{
  "head_dim": 64,
  "positions": "learned",
  "attn_scale": 0.125,
  "init": "uniform",
  "init_std_qkv": 0.0413,
  "init_std_o": 0.0512,
  "decay_fraction": 1.0,
  "train_tokens": 97740000
}
Each number is 200 + 30 x the weight over its row's rms, rounded and kept within 0 to 999. Layers, rows and columns count from 0. The size before them is the row's rms in percent of the matrix's.

# layer 2 MLP up, 512x128, rms 0.059, rows 0-50, columns 64-127
098,211,194,226,188,201,268,185,215,216,131,170,222,191,186,204,217,232,196,226,227,178,194,149,200,182,228,159,193,252,211,220,157,228,206,150,170,198,170,219,257,208,192,230,172,220,192,275,241,165,160,195,161,189,175,148,226,169,156,216,155,195,225,211,223
111,208,172,189,178,211,202,187,231,165,227,179,172,190,221,225,182,208,199,183,178,175,210,237,175,179,175,227,215,228,246,231,202,143,266,154,194,212,236,145,191,147,228,203,206,226,200,217,220,173,234,222,191,193,251,238,173,196,211,189,188,177,180,235,226
115,221,185,201,192,216,226,181,251,201,198,188,231,220,172,233,200,226,188,222,188,159,180,214,197,187,227,189,197,260,206,204,280,205,186,184,210,226,263,201,215,229,212,177,182,218,221,184,166,189,263,164,209,190,229,195,176,241,191,230,191,146,180,167,267
119,241,171,206,141,185,233,220,241,199,202,208,214,222,242,190,171,181,205,179,248,226,239,180,199,209,228,248,229,218,184,171,227,175,206,209,139,204,142,223,203,214,242,211,188,224,198,227,207,237,141,188,175,233,148,231,219,199,258,246,175,234,157,217,185
116,197,213,181,156,155,211,217,185,237,147,265,221,129,206,220,170,224,113,191,205,246,177,200,211,249,184,255,199,221,174,234,211,219,214,178,225,192,170,162,218,199,146,200,185,200,198,167,193,171,212,184,225,147,230,172,210,187,207,196,210,212,162,266,171
109,199,193,199,128,241,218,194,237,238,135,193,225,191,199,247,239,198,242,150,224,202,260,193,200,202,200,177,175,174,204,161,166,255,260,155,225,191,180,198,179,156,215,192,223,226,164,206,174,219,198,241,191,214,172,182,237,211,200,197,229,141,210,133,230
102,202,181,252,234,170,201,262,170,213,219,183,189,220,193,128,243,224,147,183,211,243,185,203,225,219,173,182,156,120,185,214,170,230,155,257,210,208,208,157,192,199,188,169,168,183,184,182,147,241,239,215,223,229,176,243,205,181,203,230,190,216,270,228,149
117,203,183,202,193,179,199,189,213,206,148,148,225,162,238,176,170,215,168,139,176,168,217,262,207,218,205,196,219,183,183,196,198,230,249,199,194,224,249,219,213,187,168,188,207,216,167,196,148,186,207,223,128,230,239,234,164,173,173,229,176,155,237,216,202
084,187,202,229,199,155,214,163,197,221,223,226,192,256,218,187,135,128,171,227,253,172,157,170,186,203,164,270,210,185,238,222,200,220,220,209,194,157,180,223,197,241,186,183,171,226,302,205,206,167,190,191,206,189,180,154,180,191,200,215,226,170,241,206,206
106,240,175,225,185,222,173,194,184,196,155,186,155,217,211,218,192,235,212,222,250,257,217,229,231,220,148,173,197,201,225,184,213,193,183,184,177,181,206,238,130,273,230,206,210,194,204,208,237,192,173,267,188,253,180,252,155,216,184,187,151,191,192,196,229
113,203,219,225,251,222,200,231,196,191,224,178,250,226,158,157,223,228,206,189,208,150,235,193,197,189,175,208,201,200,175,187,272,184,222,237,232,253,185,193,217,192,200,271,160,186,152,196,178,224,253,135,260,175,187,183,144,169,189,157,192,254,185,230,237
100,231,161,184,203,190,182,187,214,207,150,131,211,231,153,188,177,152,129,165,196,197,189,244,146,224,224,244,251,199,178,195,211,197,180,211,151,211,190,226,226,261,183,225,196,195,193,184,163,183,164,227,175,230,154,246,164,207,269,246,226,170,187,209,255
079,165,193,236,202,217,233,188,216,203,165,217,187,178,190,193,236,197,211,185,185,200,210,192,163,232,214,187,156,185,231,250,178,195,188,244,169,206,165,206,207,186,137,170,171,163,221,176,203,212,231,216,203,192,175,222,175,197,198,208,233,164,217,130,187
094,199,192,191,253,230,206,155,188,150,198,172,226,224,174,134,144,196,188,220,222,172,238,246,185,213,167,249,190,192,213,143,204,122,194,234,235,166,177,215,220,281,243,208,191,204,230,190,215,216,188,217,116,208,245,211,185,199,206,194,168,144,221,228,199
113,235,190,197,243,151,188,245,229,151,196,177,227,198,246,200,196,219,179,173,206,185,172,168,250,224,235,216,117,218,112,224,219,117,222,220,208,199,181,237,179,220,213,194,173,193,203,201,195,220,220,180,194,146,229,147,166,178,202,248,152,197,173,207,172
105,217,211,214,194,222,234,261,149,185,187,214,185,182,165,162,201,179,226,215,211,162,259,194,213,163,165,226,210,245,197,195,173,249,198,178,156,264,186,200,186,214,184,222,190,204,190,229,200,184,207,214,264,215,226,214,162,172,210,158,200,260,225,230,220
098,207,173,171,204,215,184,233,231,161,258,212,223,181,194,202,186,189,190,155,238,160,214,110,184,265,239,169,223,161,140,265,203,182,213,210,241,185,211,195,143,227,225,228,224,197,170,246,142,216,177,194,247,219,169,199,227,171,223,208,197,162,171,265,206
087,228,176,230,154,243,256,175,199,156,191,221,254,188,217,227,179,206,178,176,215,166,184,234,209,184,200,198,207,214,122,223,228,201,234,219,161,255,221,226,130,200,219,249,201,226,200,150,201,201,213,277,184,196,222,189,228,183,232,164,175,201,180,225,220
105,250,208,178,212,139,175,198,226,183,239,217,221,226,222,214,205,259,186,185,164,214,186,236,214,145,186,223,208,175,202,207,199,179,222,202,184,187,197,194,240,128,183,189,183,198,172,253,259,207,172,143,185,202,216,255,155,168,239,213,157,200,231,220,205
110,182,154,157,203,208,244,212,227,197,168,164,161,170,257,205,177,173,195,174,185,168,215,165,239,206,174,228,156,176,218,194,188,199,170,186,145,200,187,205,206,223,158,211,157,269,201,152,217,135,226,196,153,239,234,192,196,212,241,269,186,179,197,206,221
103,201,201,213,201,220,197,174,195,232,176,181,249,132,234,210,197,154,238,150,207,140,187,158,174,172,180,157,200,215,187,190,206,227,290,230,174,198,176,192,162,196,169,183,197,199,235,254,270,184,175,150,203,226,241,187,184,169,231,233,220,212,231,250,209
105,133,157,226,191,110,204,183,210,202,246,236,241,161,249,235,165,181,190,168,206,143,198,162,230,191,169,173,205,236,240,195,203,165,186,203,165,217,186,201,189,196,193,211,278,253,193,176,222,215,164,200,205,194,212,200,153,177,181,181,157,237,193,174,254
101,205,196,155,188,160,224,177,270,201,217,211,208,187,182,217,210,222,165,224,167,192,176,206,224,213,136,247,217,132,219,193,235,217,184,203,243,189,204,212,208,246,239,213,206,259,220,161,214,253,149,212,216,210,173,198,201,157,137,217,131,199,303,174,212
066,179,173,223,279,205,222,178,179,202,245,215,211,184,176,201,190,196,209,198,211,184,167,146,204,209,176,198,173,249,195,161,153,171,200,189,211,213,192,160,219,207,200,194,213,211,225,140,180,213,238,161,238,236,198,164,199,235,234,169,183,197,226,216,167
097,163,221,221,229,228,231,221,203,147,270,204,158,208,241,155,192,199,208,219,200,179,201,167,229,198,187,203,223,179,146,239,178,211,191,179,236,131,196,148,204,166,219,204,218,192,169,160,221,182,247,235,209,151,200,179,184,214,193,167,188,162,190,231,145
107,158,176,211,229,220,193,162,174,163,192,203,176,181,230,153,212,161,215,195,212,231,221,207,191,253,208,202,253,202,175,187,191,261,221,236,167,173,190,177,194,229,164,176,174,200,143,201,133,201,227,195,166,156,200,247,206,233,215,186,123,189,186,238,113
112,228,172,182,220,168,219,181,195,232,154,269,191,202,172,204,223,212,163,210,196,210,181,150,191,216,220,201,215,165,213,185,195,204,188,143,207,166,185,246,174,162,242,197,202,247,171,214,218,210,217,225,182,249,200,176,141,214,230,169,207,175,173,248,204
103,246,220,264,178,189,185,228,201,208,233,184,184,184,233,199,140,260,220,240,217,187,179,228,182,221,210,243,254,268,182,208,204,171,206,191,223,197,245,224,207,189,163,216,195,180,177,173,173,197,237,248,214,188,228,187,186,180,194,179,158,196,186,197,258
100,193,189,204,238,156,154,179,163,149,252,217,144,210,204,163,227,194,182,191,233,193,211,204,185,238,125,215,220,173,246,218,198,223,210,185,189,213,135,217,255,200,186,172,170,192,207,201,216,211,173,168,219,209,231,241,202,153,173,168,123,223,226,173,185
096,227,202,237,239,202,185,203,161,154,199,197,276,210,156,215,198,277,182,211,187,219,215,206,185,220,184,175,131,271,198,179,210,178,178,196,197,199,233,202,239,217,207,217,240,181,228,146,233,207,226,219,177,240,151,239,244,206,209,211,167,205,177,211,213
108,220,240,231,208,185,145,184,223,165,235,164,261,155,221,165,209,189,244,252,164,230,203,182,208,177,201,226,208,204,149,205,203,183,210,171,219,272,166,206,170,193,195,236,158,228,215,247,143,225,228,182,147,251,240,224,175,174,218,188,199,217,204,202,261
118,183,221,201,210,233,229,211,220,177,169,227,212,230,188,197,237,203,222,260,174,203,147,198,201,188,185,217,169,227,183,227,207,194,201,242,192,149,157,224,246,227,220,236,204,163,207,198,208,221,198,171,265,211,179,150,230,231,198,180,170,227,218,173,225
090,273,209,170,210,211,184,170,204,209,222,161,203,249,170,198,189,190,207,234,206,238,226,153,168,146,266,233,164,143,155,185,161,203,179,198,192,222,175,180,185,228,233,171,238,170,212,126,195,246,223,220,208,196,202,164,258,181,227,204,155,230,229,217,213
121,138,250,169,215,198,203,196,218,194,189,231,223,197,193,154,164,171,177,150,184,225,236,193,208,237,221,221,179,162,220,232,213,230,217,245,198,207,203,217,178,206,204,208,180,197,220,218,171,187,174,221,191,189,191,160,236,212,208,250,167,199,216,227,222
084,211,204,248,219,216,177,180,260,249,207,225,196,175,164,182,182,211,225,202,210,176,236,181,178,208,222,240,194,176,236,197,180,220,197,202,203,207,239,229,210,186,225,217,190,204,212,242,248,235,184,216,212,194,252,161,189,216,220,233,320,164,226,214,240
095,168,180,227,158,172,252,203,189,160,169,179,120,131,169,234,198,202,233,212,181,191,166,235,152,228,217,215,189,200,232,265,167,221,239,162,155,261,143,203,229,158,158,205,171,204,180,188,213,183,210,199,149,228,261,181,176,207,163,220,190,211,188,199,159
115,163,132,196,182,189,215,218,119,173,145,201,210,203,171,186,176,206,198,184,227,202,237,193,165,109,245,151,183,198,169,165,227,175,233,218,224,180,164,237,241,239,193,184,197,169,173,182,226,177,234,231,211,172,157,160,206,206,190,208,243,187,190,215,203
091,244,185,243,211,245,187,220,196,194,194,175,225,187,208,221,227,220,288,160,192,162,204,202,227,149,225,206,173,230,166,204,208,202,194,162,196,222,209,226,205,137,207,260,215,252,233,203,225,209,205,208,192,249,199,232,175,173,228,206,136,191,233,185,232
103,217,191,227,205,162,240,233,228,194,159,187,177,133,183,190,230,209,127,223,273,190,231,242,121,147,151,184,203,212,228,183,183,239,202,210,240,224,241,192,204,177,202,245,202,217,211,238,195,162,181,172,184,267,224,200,196,189,158,178,210,201,206,231,201
110,184,182,201,156,208,216,168,187,179,221,184,182,268,225,184,164,198,225,182,221,235,222,213,174,242,158,111,173,153,185,153,186,224,218,204,171,121,211,169,242,224,164,184,174,165,185,192,214,166,238,176,232,157,190,206,232,228,255,195,163,189,216,210,215
112,178,193,199,180,204,189,185,216,180,243,216,196,183,192,217,255,150,215,155,213,233,161,190,172,205,229,243,167,223,161,210,199,187,215,296,173,233,196,176,220,157,213,216,214,255,143,163,205,162,234,193,201,165,210,205,266,230,226,189,204,214,238,242,173
070,200,191,179,223,215,233,232,193,159,157,201,256,180,201,216,233,172,227,175,162,176,245,201,169,187,188,218,237,241,226,237,187,210,149,223,174,193,164,153,188,184,204,228,220,245,183,213,191,228,218,184,143,198,163,226,151,224,193,228,178,172,251,216,177
084,187,204,217,220,216,192,215,247,195,168,204,140,172,162,171,219,169,252,159,140,188,159,201,177,181,175,202,220,197,182,185,210,184,171,205,133,179,158,181,196,204,216,276,227,179,179,185,190,218,211,184,158,254,230,176,244,231,203,206,189,170,210,196,235
080,244,200,217,202,163,227,175,181,137,228,192,192,200,229,170,199,196,261,148,185,210,220,228,205,219,181,188,206,186,185,213,165,178,213,193,207,217,195,183,194,187,203,185,155,208,179,193,283,231,242,177,230,243,203,202,148,219,193,161,204,240,224,208,224
101,199,199,247,209,193,193,140,199,252,166,199,168,220,227,183,182,170,158,226,248,221,206,211,170,231,194,225,186,228,198,170,164,171,225,181,225,189,235,218,165,220,185,208,207,226,151,253,202,142,158,209,156,165,157,261,221,206,223,238,155,153,175,192,209
096,224,161,209,191,229,232,227,215,148,209,182,192,156,220,204,151,243,180,185,200,206,244,165,184,191,275,193,192,214,131,228,202,182,217,189,175,188,166,194,166,201,178,179,220,186,143,203,213,224,244,192,226,143,159,143,225,181,227,200,171,192,180,243,175
086,172,211,243,144,207,176,189,207,241,256,239,174,254,202,183,223,178,156,215,251,141,142,221,132,173,173,247,237,225,173,219,226,218,197,214,168,199,177,182,230,206,220,194,195,194,195,211,175,187,228,211,166,208,247,240,223,221,180,182,164,166,262,171,182
092,182,134,236,170,188,206,179,218,262,196,202,197,218,204,201,165,226,205,236,230,195,221,199,195,209,220,229,218,192,194,181,215,208,182,161,183,211,243,193,181,174,111,221,107,210,131,167,189,141,216,267,152,197,201,193,232,211,199,141,142,204,198,137,176
092,195,157,263,151,219,176,222,224,218,217,210,184,194,196,225,201,213,213,208,167,183,205,198,150,228,275,198,210,183,180,179,244,203,206,187,165,171,220,207,178,193,228,198,171,209,160,223,159,171,218,217,168,214,212,158,169,208,208,195,199,229,212,145,211
090,214,198,202,233,158,181,238,230,223,159,200,187,220,205,226,208,259,181,222,211,191,230,157,181,258,247,177,238,262,172,217,214,162,240,158,184,143,223,189,206,168,153,172,194,190,238,182,240,231,246,254,184,195,254,195,183,123,181,217,164,173,170,222,238
111,160,167,223,234,229,165,247,256,220,163,176,211,177,179,224,218,255,240,157,134,189,243,201,173,169,177,151,216,233,204,253,221,172,209,136,186,222,254,248,261,176,232,225,212,215,242,213,188,163,164,214,190,198,221,197,184,192,227,171,198,200,169,196,268